Part of a small language model's weights: 13 layers.
Each number is 128 + 24 x the weight over its row's rms, rounded and kept within 0 to 255. Layers, rows and columns count from 0. Numbers have three digits each. The size before them is the row's rms in percent of the matrix's.

# layer 8 MLP gate, 2048x512, rms 0.0574, rows 150-258, columns 128-255
101:147108194088137111126146113139128096151111088125186081130152163135126140138105117127125089156124105137154163128139172130138126110105110119139163140133166152141129163121143135128096109077150116149087167123111090131133083125131110114143163136102095157102155144092138120081103144117085123078137160153123161130119146157153114106148158137170112136134146122140146133119138085151183125115122
097:095159157185128127107110142114116064108126121131110129101106116128091084116108121169142155147125166183074099107099111128120122167163136149198149109127156152153145103194144082072163130145153117133151127157102140116176133109146162125140144110131066116112089143108117124098163116109141116145140095137124169172140088166142101112101134116125144127151112118111120143131152134125103130132126
097:109159121190130166106102093203163156146131131178136131144112152129096151086132134173120112134116094135148125103118125099082115129089088115091146127117142178115148125115126141114133104145129097124120121126100153133136114100097145121066141167109121154164122121106080170127094151127149123122126127113108159133160132112157144158163099148126157119125157119140177163177115138122151122104120
100:109170132109131158101118146133120133164104122126171106127122129092152142084125096122102122158111151091173112137123136159129103126077107107121143114169126112110118103139096142093153135137147132108142116123112136146124128098102140132116100105127084132153112157112114160109132116142152060105096140124148116137126124172159124163145130129166113162107123136157125063098133115139096098079126
095:100110149144164142102111081095144121121163126132103119111113170141105165142132155138095135114111120139116133102134154116134157102122139136099109137128140107110149125104137134122130118146095113160143172125095129136139103104146143172115128107141132130122154143095122108180148136132110099146115127112143080122085109154103164166120146134124092124103131138130145107137099184106089158155110
103:149087139112119114134131137138112066137140129126100156160133116133116103160121138151110104160119110173139183140132118129098128118131078159114152147155195157099168118125163141149155110104127113145116108128162127114120135076168107133152123129104139122115151120132127105175087127122131117129099143166158116111100092094118106070097118120144107145171132099156143137131123112156133086170106
098:162128133123084110079153156146123139169143122141096126145070156115113107124129147121111154127143079148106134138114126138089097131105135129159130095128148136155143105153114136132083077170141113087155102148156134111136143127134157092129124117119139097120153120121096139111108123145146111166111099114094130141099118116089110112115131102126134131140151135156134139135129153136159100132083
101:083091164158143126182169133163082124088112094175127137125064130142109086159117144143111086134117123162124109156119118144132097144091126131152152089140149156120146141144101094130099116180130142170120158102107131154113140086096128184119123110155093109139122097105096133174116111108088109124117137111111144128143131148148138112128178142164106139161137146146129122111153113112130153126131
100:096133162143141115151112157127163119159143132136131105169116128157088077141131131113103125132149146124138126146121133087126113132102148152156161151164089122118120144155133102126137125133147112149115136132145079136139140165169133165111127081114136121116146173168138079120139157141125161173139122152158098155151118135127135140128174082156089121196154079134148139114161101092107114087117
101:136112121121119126175149131117080135092126103126102080114163154090134121135174178132116138145129134142166109096134105135108119095141155121143126117137167133130109084136134102126123112091098135101117167115148118092122099119139116138127111097119160086123101124148137098137080092183123084164148118127073160177114110144147195152131162142179129138158146172085139115143128131146160131136116
103:094148156134110134131122143162136149072121152146157133131126188126114123127085166124169130161122143140115096091118105132095127145093122114099115115135154145117113149105175138137159079130164108100078117135129117133107118137134110072143113124118109118149105115138107119155121093144149130119148150056146139137134166142146127114140112091087142114130147141092148133159088109078139106139147
099:151091096161104128123123117081147117157149138136129150127153106133101115104137138141158085120121140128085202142107116137124108124169148162139132127135114069115107116100138103105132095112099169137130157156143138162133098175165114094127157152110106103125130165144114125142115140110147128105117160073120129107103111142131172124109131085078108156131121114125139125164130105132117092099121
105:126094150103115151161132157105154110127154128131109096075137180098134135141145149113149113126108121109151172102152077178128086129130120129111129130146157154121118133135109150126125175135105100092138140133114103125074053118160116139101138137094203134115134121118134129129141144122139100128128138122128115130138158154095130109065132128092079093114164143165160126104125116121144112123107
093:132144112126112122187106129083126133114129121136107193162106136095138155090164112095152166138092145170198129151117145131154126115128086135108137106085138107134155135118129097124110137202081159112131133122162115141145142097125113117118151144149175141146121127109131125128103140115129176116140186091128140090162156139075140125133129110178121145143110108120100177136114135134112099111205
106:102145102153100103131126141152131122164114109132101154128105120111106160168154109129116139149115105150131140153111118119113058083109102088130133115100132120121135190151098156124141118108144131138130174102094106152098111163114116131116101157141158112121108143113125112127127111097116130152137126111128119106079134111153117151077144114114113125090100108138135135084125161136136104155109
101:127121093124153121146163109144155146097166115143080092118120092070157178141115106154139117105138084130114111129136151145116118140153147130118108157153128119142161150118110110097115109139150119133147131124170144134121110162104172078173128082127175140131131128140143122155133114130122181118142132106075110125120116147106155133137148125133105134109112209126171106117124134141163122100155
102:132104134130143119126140163102104101128137134158123104138132106125131148139146160122117125158135145094131090145185114125104111131123160115099092099081161099110116096127146102196105072137125101112114112129176139102166129114149120139113103094080128124093143101180102151111105129148164164148153144161121107162136111131157140151118105130094108137156140080097123116132102137110155131166121
095:112161140130135145143166136148129136163144117145085085143107118094094121136115093157151095131113110115118102120093139192108119114152096118107100143171154130099152119109141137151126117117144116111122115150124139104117142126116113088161138102106089113112132161104118140147086122132137119161143167122151139112098105151130154145147115156099159119103096116129130076154135166133135149087133
104:135133138104182112104136136150124169123121113118108090134161105128081120157078187134102101159120115106176153167093116097145146133157122138132126143134160142139104119148144079162145160121166125101135127118123155122146176142112140124084152119145143133105122186133161126098124139060133195110149147129110131166158140170122098144133094159132127133132147143144151133139146095131114141127168
099:153150181097166133141161135148143123130135119124171165163114143137126104113123150128157105080113133095113151135136107187113127105125122120132103123152167134080172125089158132157133133142083131131124153108123101134145097129175103104081136135113116138139109108153105119151118113115136142139140135154127129079108105117146107148105121099153107125130126120143109157173117162120117126126135
089:087169090142130099118137112150140152132135131095149139123144117140117119133093115098113087128129129063157111145165131137085114140126123128159125093114118129142121127149179146090152132159107130091122135130118126141118135134125144098105123169159120139130131114109137127086091130129090098109084105127107109159149116158095147110147086124155117138168138158130126143175161131143126169129120
098:113189093100156137115114130090147157115154141150163074119113090152162114099108130155113145113088098115137122101127119086148117150140143135104136129148168128078126132114108098162144122128125100157123129132102120102163142114161145110116122147139120090132107100078109092152161138121109130155141146133089136095103144127113087192113118140155113160115116140181108123164118099102087115117133
102:139131157135152111123113129157114147156144158096112136110135133135073104123081155132121100178175150080116147114120145159118083147164184127164116120118110152148079130110129132152172127161126101116096110098127112096136071177122139114140157130184118123131135073127149076095113111103133136147172127111162104153187108143130125136129145134123090143104109155145137073171113153152144115129125
097:107151170166151147118123146147185118115110120137114136107111136145115112093124157116154130128146152084124125117146132177124124098136130134139126128165141159100121132134121123084148122144103139119116132124160114156143158132081114128125111173152111116157137151142151135099161134099132146143155114107113129132115068115113162115128131145138107145131115123110084145131108107124122101144116
093:123138140113108152123131182128118128142162144132136081141116138121120138188171126128118159139120146121137139127111133167076130134122110140116135115138146102144108154146138102125136157108157149115088110136100140105082108126135170140106108099163086136174131092136137163112110114114102122140102057138112165111119151150143124134094135127067096127135124127134189140129142099132148095150114
100:126097150119141102116099110109168129117081153110103082137145111125138147175143160127108146103123134158118114085121129114131120131154130136138143127119141145098133141129159154114166144095104139125118068090116190101145145093131134123134123118157171169163144140149132145131127066114101108116080130127084128094100113112179123141154125154128105135159126109112131124162102123134109150155104
095:117094114152159147077148072117109129117122124131137121140100063129113119153136145149150107135120151105095165102139095123128138117111141184125152083118124170124130143119141101120160110118129156158111100167144118086112116119147158120129130146151121107074148118179167112131110129080155123129128150091166152097095135122142143155129138142096112114130121122148082111141107120099147110135136
102:168169102132151111165180139127098106104139079101136140118118115133163131131145113132108129148099137141147143136124163093135115106126090113137143150129136113147117115166109083148096154135153122104119128107100082160112099129093106146144129115123147116154125088110174140136133122121113141121116120139125152099149144131133152090113094104155105151134119102138111096119140157120107096113142
097:178167128135124124106127126089142138116134092138142123105146130127136128140115116125136116126162151131148126157120102104174174101154125113129114143151142139127122095126110139151122135150140130170122175161123168118125098101120155153176099125106120118128104118115092186139126137097092129142117159174130115104100147108134135159110119172108146193112118139183156112128141137133126120186111
100:114120085114127124108096121117131098136162116094087131173132129117129149120103144149111159137100132150105120117126107153111091162160137074127107149134140116171093168137118118106136145161155104167134100109152101114152145103167125099093115119166113117104084176110133102164102132105115094097108157099109162134116126147133116112118126101131067103159176096138155203136089090137137140114110
105:145079123118176151148086128165151141133156112126107134149104148138127130134101156097138124138127103103132108112141139126164067112093143096091084135108169131109144108064090144146109111088131094106138135121093163087161149123149146140074165135113120162130127134131108123138146130167091132095113141117105128113156158143178120106116152145117071151128116145129109146137163078093105156113133
100:139166112153107150098116099099134104127112119086100144113113134095170124140104143124130124145073125179138143147085104121134123115105114165167085152147128084139118095125158145104093138126155137142182133107104099136144160117121145135126131148100138135100112197100150099171126140124156128124142131104099118136118134138150108136126121166170205119129107155135107123114147092104106147101111
091:134159106115073136133103101137104161145099126097170085094139149107127130125128137153082122101141110147106140116138095085107157140141153154148111128113155111143182183058144126116112107101110096117148096119103122121063114134106091133125119106080137117157150151130107127174099147103125149123130111112135111106116144182150132101085146193108120155118128172114129131118111141113163112154101
102:088151099157086133136106113168110130150127143125116099105085114146149111146103139143078108142144101145125111163141090110157107136107118136108119162139090134122087135172137083084150156104161140127166148140095114084169173124100143097114094147125122143154108150153146123099168146141127124175151092135129076134148095128115121129131143154123139130112137119085138142133146122128147135121146
098:117118128109121135114160144125137075166138188171127100177123131109143122116095132186088126117117120112140094108099116149103143124159097092105109122127161164131100103123153133143125138124123158125087144107130110093149140123120102093150135106162170068084106099125156126122118127158125126121117097128151120099152139113108112124098112144122140149109127113150105137142138124103123120139104
101:136147110161125113096124131149130113131078099117094147113118166154141149145089152145103089158112116105107129125151120123122096142155157153150121128138141140123151121150153137200126113131121116110161112110149145101132098136152128138150102138123119149169165147079128132161158149090140140057103125109134161118115121129080136102157115138112103075150121134125172154124084102133141089109141
096:104114112163114151092146113134138131187180131109154115143159131136105134128116130146140131167096112107134106118117163080124133115129111143114124116099164155124127116136140084114125107124123133094143133107148149122119095116135112126169116095132158154106122125090174105106157103118106157112146104139110150183082137141165165140124120137086117132134126136155110105133101123138127120119146
093:134129117148132129132105130100132149138096106132141144120143122108145113134121114149107156203125098129144173144099100124122127105095115125162122125156142135098166110138147132142107131099133128116117152113128090170101119108143079159195163129112157128154135125130126123115136089142162123134132166146145063117140113119092163159131132096105096113129104126134126124140129091109115113179127
095:094108125109137135123144098118115136113150141148155096129149079173147128079141159087143085159135129146116144139115089108097149172111166166109145097159166114147149149139135133120076112188136131151115143135159142114129153141147125123110132169114128124132130090126141105145172082150131128082099152139109092127100132133133136121128072151114137135145087159148142112155128154116089134176104
107:152143146086169114201147122119108135131119150160105105116091125096129158117177122141161127114126082114143161111157116171145102151104147153175138111107119139164097146129142127141165128147117131131167116128130082111124143099158154127164145117142147166131082116157103116128161139075123096133087052104153171108141141144137136141144144133100126113147159121137110156156108107196122085118133
099:114121099091083180116147166154204149148134136141111141117128148152127118115107099090133107117171126158111146135122140126108137169126118177143119133155132130166096135121170133099135105116191109118137114123147138132103138138147116148162088150141101118144104148073146139104161097132138085162092140155132114103127100111135114157114114147123094101148175150182087148125138081183122103110124
094:127136139144158130108123122153143133093131131147146111145100143092121095134117115112150175148160110133113125134082125114118066148148118132123086136150138142109143126098135131103133111125106138143161057138117117083172119081150112124160116125107147102154138113177121130156125128142157071127115114139134140085085084076116120128091107113104116133121124137118176131120164117138134183152120
108:100126132083149104166160074146139116113113115100109110112154125144154073165074132130158111131146143106146119138121137089165130110132135120141155174133132134142147135132141100130119168091123154104146117116126156151166074148135131145115106128108124159119118130093104122107135111102101140118154117139142128129174150132148139114148137099142161121082127121113111109110111121106114155121122
097:110163133133091138091121109146149112086161086107134148132155129139152150099148172144142157128101077107097100114119109118134110105115137105124063155161134142162162124112070097090121098079140150126146169138186128133126123133133133130104119149150120116099125114143118136164106141128099092108110136145104111127126110167116130094077114093135120111172090099174143136124139097141123108115074
100:165091138141168148124074171107153120164114082170136152152113121137161072110143133154136147068132135121141124140117146098132123148089106124150152121143126163129132138103136112127107107156139148143071140118138119128139116120099078134170054184146104123154156088137123113119119154101146131104142130122122115088139169088107118108158144102158118119147150124108197148199114078132123153111139
092:088113168119118135110131120106116106121147130127127131094117164120149155102148134183132085140118175118144138152174139121123137157076105174151132157144161111124119156098145142128173121136133105111146131168105120131152129143175123105114139125104127158079135127149135112131129057151125090133132178136176117156166113083098132139120148125131118130112120095088126145110121130126138089142097
104:120141127105119104129114114108129137168112100090104116114137116106109139134116079153151121100111202143139098170141143126110120088051086101103101130158145143126160165133101119117197098095102166101109133115161144149152160142141122160119113111104167115128156137164112140098110127143109143137152188131169083148127128103123097153143125121137113099186064109156085156136125104151169119146106
102:169117135147148120156147091121125106168104134101087119113164114137134112117151110125134203109136161131131146128089138132143148141115100110158143132113130152138141116135120108132108124131115119120107191133135092116169149149111108092145095118147124118123121140110117207165093138134112136157113138161113133157151183146174105120087141166108133131083141110150132109132118130113144111077099
096:125192159106115117137129142102139141125144144073109123143099190121154126155076125137133179146129119108118146123069138151153109111131112121133153137083079148107145075164101160161153134154138106130115146096126124126143170161172120183151132148117136156152147112146120123124122112119127125145135131142097150087138138107164107200132123112130106114156103141136160145156144159156161098137149
106:145107131181114085141109099130150098129125135105101076115122140154183073125109108089134119115113142142149125134173122189095124112123123140103139110104172095126100106145138087122149097119161079093114130139132102151095142177124146139138144127120092118105154121160126123137159130122164125113118101202106135147111110112123127185139121116130100131124114136142132129111133127128132076167097
097:127124157180127171124117130189137145101151103142135128121112132113086135117109102149096148080146129097163155099132120144139114122173132087115147081129123142119106098154163128133090147165132134132150137152107098118116114175147116180129113134101083133091119133125096145144077115111146154178140060150121167132145139099150165126139123102118147136119085081135153119192165131115074150120150
107:109150123129156127098129126112142103135106135083118134113104100144110121061141154113133133093110118174169130123178101146110151166100142135098106090163146099119133144099092161131129152139076114122097110134115180129174100164137129118107132125125119110101174133127153132117152139069126139086104135112125133129154165141167112089120110127120154140148132114157152099139131146137112106127069
103:119096135129112127140119136141095131134081153163164116164054133172082112134089136087096094115150115129134168118133139116116125101148157119151119148101172122150093111103146126114147160143101126118144089137109143077143140171128134172168128160129129137130124068123111141155182101113145122116135148107169173140095156111136088135108088114132134114075098137133088136106123062115182127149136
102:132113149119133136139136095129142069083141122155114115110162166111082108148135166142107123122094108133156138124119080165126127149133179119151133082144116163133121097087132160120150102115123151103146097096107132140128116131101125134140143092102138200117142118100104122116096114148094150124121069138137118146154128113150156124119147128085142089144123099133143133124126100130126157146120
096:111145121121079146156117153129112157143145104157127116166112134145138115097133116108114105169133104146117126139139133094129117156145132129129144120093130095121119097158101148118074150146100121103145098153160091148098134139158115098102111104136138082094116168058045098102126140102113117152071141118139172087156127122126193109126124095113140111095110141117175101094102136204132112142098
100:167162111106134108125113130140091126094136136088117145101132111123122115157164145148147119115127165127118100128146126101182137110146116149134139157135136150100099100134107126122154144127106123111104124116110108125110170134136179113149145108136138119151104102123136120140139158146128095146140129114126115170142079122173084064114159097131140146108133111155168128174109135127095186140092
105:163064119136152162152110105125147125099160127147100146132139124119151107122177101146114112094124130091124136091082096130103177124116166099142076121122123115113142116114130155106119119123136123154127071113156125148119117094150100121167094098113117142125163096097137109147132109136105086132146135128123137101145150096162127130159109149138105114109088118109127167112138136144085134140139
106:123120167129090150160134126103149113173128132103102107119138125115121140159094130134140162096092122129147111105132134136100161146115101148119141164178118131137125107138153152165111130092112074114135143122118153098076123107094150101149123146098124111115132083145128099118103156163134092155137156122137136171156146153122144123120133139095077135122143131132150127142107107117139099090145
098:084099108111101095125086151133141136177161144124082190123144135152144152100126083108151099145092145134120155112149137098102089112114128142132057094099169136147106114145120162124165114117126179139068161080140100122133133093109184140162128114131063154125090121132102103128156125126083132133120091196151152117164132079124122124143118134122136111127116100106122146114148136112105113113144
104:115096141167136121138084105169164118130167121147139137117168127135097140113147118129118137142174138128158125103145119148127103091158162132139133131096145113140165138136115042129110138128153109137088100136118098167138112140117159106144110114162085080097195135098164160127089160095106157136070121085095109119099147135110108125130115124179148106128119132128112132133156120125138181160118
099:075130135154111103155154074127104120120151136098105141144144171092087098120126156141141128095111149103188143135120132139124157124125131126090152106130153142102120096134134125136088083127134134145151149161127121131115150135115156127140124124115156117123160102127120164124113162138153122127121131103118163119129116142138097122100110122122131090130122146113104101152106136135161113113164
108:124148111161111088141141173116138092164118131170149106141099112099104134146139163130142142121180174103154117110123121102135166154120134088126146133129151118129147102094136106107161086112169121085122123139134139121163163101133135114147157117127170170085155121122118167151103160148134152105096115079122138156151153107161100146097119132144151132108164192069169145181083142108097136112132
097:133157134143137131089086141120132126139131125117142090155149136108093104130128132143124110178108112133102185109137167108133121096128090119140105122143128144120118123092130083116111101126110156150152126110119102134132117111146145128141167150146111100134069109170155122115087176124158102099110140130135122090136152174116145140155109112126119156135127140156172123116153098131126161107169
097:143104139147102144106134140161132122153133134140153105092111154112142124124119118153118177104109129118104095127112124137097108154173187130103097099146097126141117144091119101140127125128142157125141118111136129139175143136128107183144145162120099172130162148147141141128093113094163149078127125155140096123126176168118103127092141169115152169148143150135103132157109126136104124140121
100:143155145074181102104105141129168107153160125137119106159103146150107145107134125079112100151134141120111131098154105160150112143117145152123108159126111139148166161090131153139132074126144132151129111134117121151107115129125145108158157167143091114112129141107119106151089124110094115122132102144089157172110134114126151162140137138150160101146154118108167148098098143119125169162106
098:174121129125137104143128135109153143143130135157100149157165104130126121156149133121186140129132098138119129125116091124141105113126140122125128082174153089138130165135143145129197103152118129090099093114146125130151174159138154080098175152101112164077124131143156103147109089118110171177161147131132135137136097092131115130091087101141142174148132089127096142088127144163137169142161
106:123087155126141133121135109110118098112088158131136087083126137135113112119131113114118144121137177162129099161151132115118158122083130063161094108156134093127123195119106083132110116134126159166157112073099144137163096097055142113106122136135128118108109129098159096130135146111092130143126146118136088109147169129117156153165125118142136130162138102131150135125112070135110092100094
097:111119110128136119103139122159122142121158135108131103144123148114108137129112110149180107191082088140133142115121137131125136151126098147116109124110191092119150150126134130104085107106124128135156116109120091148154139146164147130128133113165105141082133120147129151159161125131134129116134100143149139165155149099084091171079154090109154138115104140132124134143147097112113123135068
098:165091135148153111145129138146158126148152157181140095098106124139130108120111119142136121126118145170111097096099101109119071165092158123128101159141142126104109107114115158129156156168086165102120150121125118145137149145119137132115160102109114116130095139114154158147150134133093100139156144120178132112112142114132137109139176122148116158122106093112145109093136092132112133109147
104:125133158141113154114099121138173139129159115106158134081125169171098141117108105162126087111095140098094119145166130139159165155122179119130154110107129111114141165127115107130114104142113107135155084119112137145157140119103112106091116127168122104128126122162171157160099116097114138120121136146136131129138163158149107173134158112164129117154152126107108137150132163141139087163115
101:065145150149115178128143081154125132110181175120080147117139172112126140055182121115145138130119115110147131135149107094146142167130127139176125127165133142140194137159132115124127097109101152166091125117139076088154121106115122102112152166123110164142099175145147122137097099126063120154124146139135152126161130084140114135140165072111091087172200089118150132137055070129146145056106
097:176160138154128156149138129159087128111131162156170121190103133107106121084103136103143112107123105150147127164128163105151096121131123107150122117117126085108083090100108150170094145144124084103165097132123121107170196150166124160069137124163136123123084129115150089153173134112126121136142151115105094131137122107125139147131135084154163139120106141156168121154123105134152130128134
096:133102099100147138120136125132152107142112118107072123118154115124084114138142136152124112132097105124149146122129124123125139103129126140162109157087142165100133107122102134151134171117123099118153142121133175095132127169127150121122102141151148143111151120183132125133138126102135098168151118151086106087090091130127127138131097150159123114135139131161120108146113179107129083117112
094:111120121092174112209159123109130120098107116104125127088072175159130143124132117124118095143124085127149122124138094119123122124098131111138129133103134138123075138104135120152163170147121138176171134135119117101092113113154091153116132107119121137142169107122154191103160150090142143160094146130195112116135114120154186097170151109116145117132130116106107119123108160134106112117158
099:139110155180161119104148085116143092141142094150121113105125182131117147135175125131136120140093114124116111127137135095107127081113126157146115123122122113076144086140137141119129136133130143118069141138135121137143128085085172158119145140137125100140129139155129142121116113170117134149165125111135086140088133130077113095132147144107104155118092127118140141125136158124111118120158
096:124140165114103117178118145117092117150106085165111107115143101098151106109114089137097113127125112159115136124112134119086086119138130129112148169120121115155151119122169125113173091146181150143123152137141134143124136108116172106153146127125148146146128153124146123170072112123135099103101079154134135126082132165135156160139137154143110122139143137148100149168119080142126128134128
091:151157099149152136141127146138126138124103155139144139123150135145136093152167090130107104167118126119102120113143108091091125145141114113170137106081115114113159122163131094090143129140125073130126111147108105117119143127144098091133145128133110130141166100120124160136087121145146137089105062113129087135120146117079171105186142059124140120109085105153160100140130118113162148112094
099:116087163101133131121090174109097173126134141128140160132117144106120124102150150142101128148187118102147147098104142092126101118106131109114131125126140107127143153124104166122098167165127151109120105127151101118143157095131111148132103095138153153152089173136129135093093139143166124116135093129181100109140105140124144152120164164138113087129164160088117100136144105122123165079148
092:106132107101148121110179136117114150127162147141121126160111170150128096110172137135128059136133100118120132144112170130146112151118084083118105108136140135137101149090144101098087108113128120108070162101110109084128144097141120152148111134127117129075120101111130094168125168122083137107119172127121147132154131204145113131079157137117157139125125143125109130091128151094091164123131
097:082148172084141092073126128144130082123160102116126095129163142123131113099124172154117129144158113146165105132094131107114097145141176145075130154101151118116133130138139138160091138167149141129134103096090125123129104149118077102119132138101111142150147119153141102135099127139095147159116104088135137133144109158138151122132120124133103119121176171117096153104129111079124127086125
106:106128140212123164143151130101122107118116097111130158128147089112140138108132127147086119132162077152153128125140140137129144120086091118120115148112101151154099108124131114105131162131087164094148078118145127111155113139108160115143134115131128143134081175169125115122107154178121138094094117102160168116117098103137120103116140142148148139165122140115164117111126133114159112181105
101:144149140141158130154132116123138126105182114121115097095113175118114133129122152161123091096118138149145130154098173125114094138152100146129108128164144152116118137082152109121153152124112135103114121101172113151151113119135101126142129121135083158134113165119170096094115107123119106107144149105152111138149147148122153139103117118113154131127097159121130105122154145163151079120114
108:095102153136132096092119127116173069132127129139152145114163087115148140154138132120107130121077110105121151079151159147145095111166114129118163141152125112137118187105117083121152137156117162145137127128092151129079154132153119138106141160147160087110109122112131131121136127117128113092111148103155164124099141126142120149126119122123135139124131134140146139142135122124148128135114
108:146157106158123119115105119114122113106186095136134139096117129136180131145131117121141120148165102114130134092113109095158139080095095134156125157131160107162098121106094110166160136104108111126114186129131134106108118123140113076068148166083078161148081152117122130149146151146119106104154136123129143136141142159161145121146098116127115157111121124159131135098151175128116108109115
096:144132143099127113154123111129165115156119131143165122122106125138113106134145080099075128144128143102127122103143123153133123126142090116151114151127099116141116135144113125160136085136134157145104176101142102155156143177104169119101156107125108145125149131141146092120093132120158095127125097134078168145117164047132141106105131159102168142146131118123138145146089127103144103124096
099:103086166093104138149110128132105119107105145116114145127121132106107087163109102147127157116138156154160116158138142137146135108108143109129124118145142108185116144153124131138117181173164171151087078141131056146115127107125141076132090135102136181143128080161150145138106155149083120111098143132089126137127149128145161163158139102138108096137129138131153138138109116123137130138140
099:126120126121171133149200135101097134117110108108124135115114134172120164102143145123129093171125108136128138121108100131138105116111122148149131154151094100103113130123132126197076169142168144158112112116097113162155129148158160095106148156109143137081088143145113109109144139097133126116163148147144116150141155107127149143144077100138150108122114148126088147132076159131152110110135
091:125130141143152116164141133129150155098127146136166136088106126116159139117147113113133130121164112142152112135127107109136116138152136094173150160153154136085114167148113121085118134127104165173157161126131103139090082125127128123152161169172156109167143089101135115104128132132159168164164086151121073134137091127109152133147158139147123122074115143156119103114115136120134155075103
098:135093135175099106108104162103118142180133150135114129112100132096185139071151107100104085088132086096119127146182128169087140136133135137121174118131193098083134132121102140140101145138167124105128114101136142139132127129149128092142130133114104106109145115152140092129097140115090133126174136099117104117119139171122089159150105112129124146113134150111149154111104133136147145129081
106:128111106105102129129145155160133110162090163109107103129116127109133135123104152119135114159152126142155136138150142119110147107125078087114134129126121110123100126132119129094125140150123110102179130156172149128145147169117114136113139109199147116139145103138161141112103130134119146152073119100159104139138166152129123124140144137089132163136164120129111153127115135087149077127191
100:117120111071122101133164133078166130121139127123134120137119117115141094121089118135120115111122123098113136108115174114155131139090134120130102141104139107143122124142128157104119126163167129176103085159146114119129112104127085146099112124098154105107136095133113111109096149093108130106144098132155141097139164153141121130129122124125131173101137200141128110158151161098134134111140
100:138162167154134150144145103113130141105106140061092134104140109121130101116113122126118106152142106141116144101171125098128146116104119112115139127144157143101091119103139086161120167140085149136149105098151129141175111153078098175122123136088118125146123108128133092167141163155113135121094104114171141117136123188142118131149091137134129097143180085051128114164073100124125143097083
099:113100056119152129122119135155110103087146121093155118132132180109108087151106158112114119072159135158144129171134182135152165128112089154141155123131120118097147170110131098152117170106146076124120118101127136117085153094122127134119135126115109101113122138128146132114146137063083122101159114136167123117114109148109101150138103121093131147120106126111156149087148150151112156127122
101:097129135142134104124103155114114111152109140127135135168108107130101150102089138128105135150141118100105128101130157166123124118174121129131107141141143156108147136175143106131126158142165095148127167137124178115162157151094095161136132149126103062101127150149122145165121187127149157119139104106132154159102113121153156107143104107169151146086145120160116151134133141118138109109140
098:116064157126094135120102162152163119132145147141119117147104137112101119158156104106113118106127140172083144139109121155116124114093154134137129164136113103134113152134131128099138113126165121135096126122117080119161132153123093131124152157169137097132087172143123136128143120142111116142173095133132093143124122134149147087132131163149130081117143132137154168116133139099125107131115
095:111162132088088133153147105082119065155142127124110156159068044177119122102111125139143180146140159104143082098110130121141152108149122116128159123130135142103080161120116123131183101136116119102128113101102108150117143128135139120124173108146144108106119135131175148111136113178114137157162134108132124118146116079116087114128168130161144092141152163099143094110135119095084140133131
098:088144152125130129141130178119137117126129082132153098128132089154139132094148151159103151109084139144125132132120126151131131125074112136133098110105149103127125112069122139139148096136160089142137093108155155141099155114123116102106183140103113133140107171146125132092158153114115129109149094107135142192141095127098130154109144129109106158098151101121146097113117129114117161107107
097:090146109123187143147098152127158161150139113130130159116114174147110150078122106177131126107114166104125125099147148166116123183086098186118141135137128103138119073147099132091128134153122128163134160159123154152116088118157154122091115161105108141141114106095094117168120132158134088137097128149148146135156116096126167096091134144145156136109085129146151107153114163141144093111161
101:161121111142115139163138128091160119083134143127125124109189144126129116105119136154122136130163134139105115137112133139133161119144121178127132113139083131090131152093114107123147084108126129138164104123138136095152124165107088123108170142140120147123131132125114141140107155117161118152157109155121100111122154097134085151084147116102176105129094154130147142111118125147154109103131
100:108184118165100136133125133161135105156122093151108113149072117142138129148121125086090099143110128134124148139154112147101144130104157117149079156145108147143133131140109099128100125138103164112120151153142151151144155131140135146139099169103094106149123082159131128148096091152107089130116116136107169124103123128106125152094115082079139147086070098157125124105119112140131120127097
101:132115160107167059106162115137163125160140155133103135121107157133137108091125169125127089090146126117166106116162115139108150066133128105131148136154140140135124107093155187130109165166147138109148124132119125107112134133082102117169134110131083144144123119094131140125094121160155135115126114123132088116144113137128122115090142153107168108107109121126137116136165127132146124140147
099:138139069110113111125111077126092147109115140178134170128147108138154129121140163118143187103146115195124095137106104129158085128115114128126126139108119132119141068121126111152116137139128119119151129130147129111142165129134093135148145112179118116147156103130092135124132110094190133100091138128085125139102131150128141115135119126161150144117151133095102155150162159138147121113107
106:093049125106168084140109107140126120119143084166126136150143090141106126130163144118118128112144117172110081101133087117091126119123144165089111132094137101140124116152160119154109128106140110145128119112147062109120150117140123145142132110114148134102136135157138123137095131104118120151153101152157116110116184141169120155124175090156119152149155115136138137136091129112147146124100
097:148121133127108147159153099160123139130135151128145111147114153133124115066164128124129103161145182165114107163094134153159104125106122092126166137150153104101131131144120173132097105114117146110153119112141157143127138114092158138125151100124133148128117173162126132130119081159137098112115113174160121146128122120137127123142137152139123106100138123107091144134191153124130172097124
098:148123140187104132097149121122139113113117146105127169144119133086115167094107143142128148140141148125119165137181123053106113074113113121100104149110120110120158154122135135111093153142144095104138097124125142125169113100101121160122143156141064119124129131153121133141149128149112092115117151148194121097143118139079153131095134109172107092121117114150146129133088138149139114132131
096:121129116132117106114123148125168117113097157159130129113160163119118124165105127101157106134149139076161155152126139108122137159124106142138136156158106152105126135098124101097132130113087142130123130173129161156119096105129177096157105128153141130148090125120095124157113104119131113086111115105111128155126120150165124187102185163137123146089162129103130121135153123110138085109111
098:132135122137115140117110126125135101071208128111108096133127101164134138115109140111104124143109123212123132080119158126148163137115115137131135106090143079135156155159104140127110155145131105100123134142130147092081127125149129127122145134139142168106115125144130139133126110141073152116124120150198132092117119123139144147120121122088070130146114159140089108126160134174131138109122
094:135114131096139122153091128170134121118116161143128168154150125178125145111159156151153146104106105126106124144160149108137126155156126138137141144129164157103137108136128115115105119148097147071150121115163159145111081168158079166140104145092105116111120112143092148102139099132108122128124133114166130158149108185124106175101131127070135111128101104112127120154139149112148138122120
103:159113151163126131120125136071140125152141114124091131104171117176142085115129164165083128154154187144121127150122165142114121123085108112154122114122114171144121124135146102108127118101133172114186148146120147114163104127079155130131146163135142101098136169171139122118156116146112140115121122072102142115136163138184144151121108097117080124134123116142160133146146114113147142135155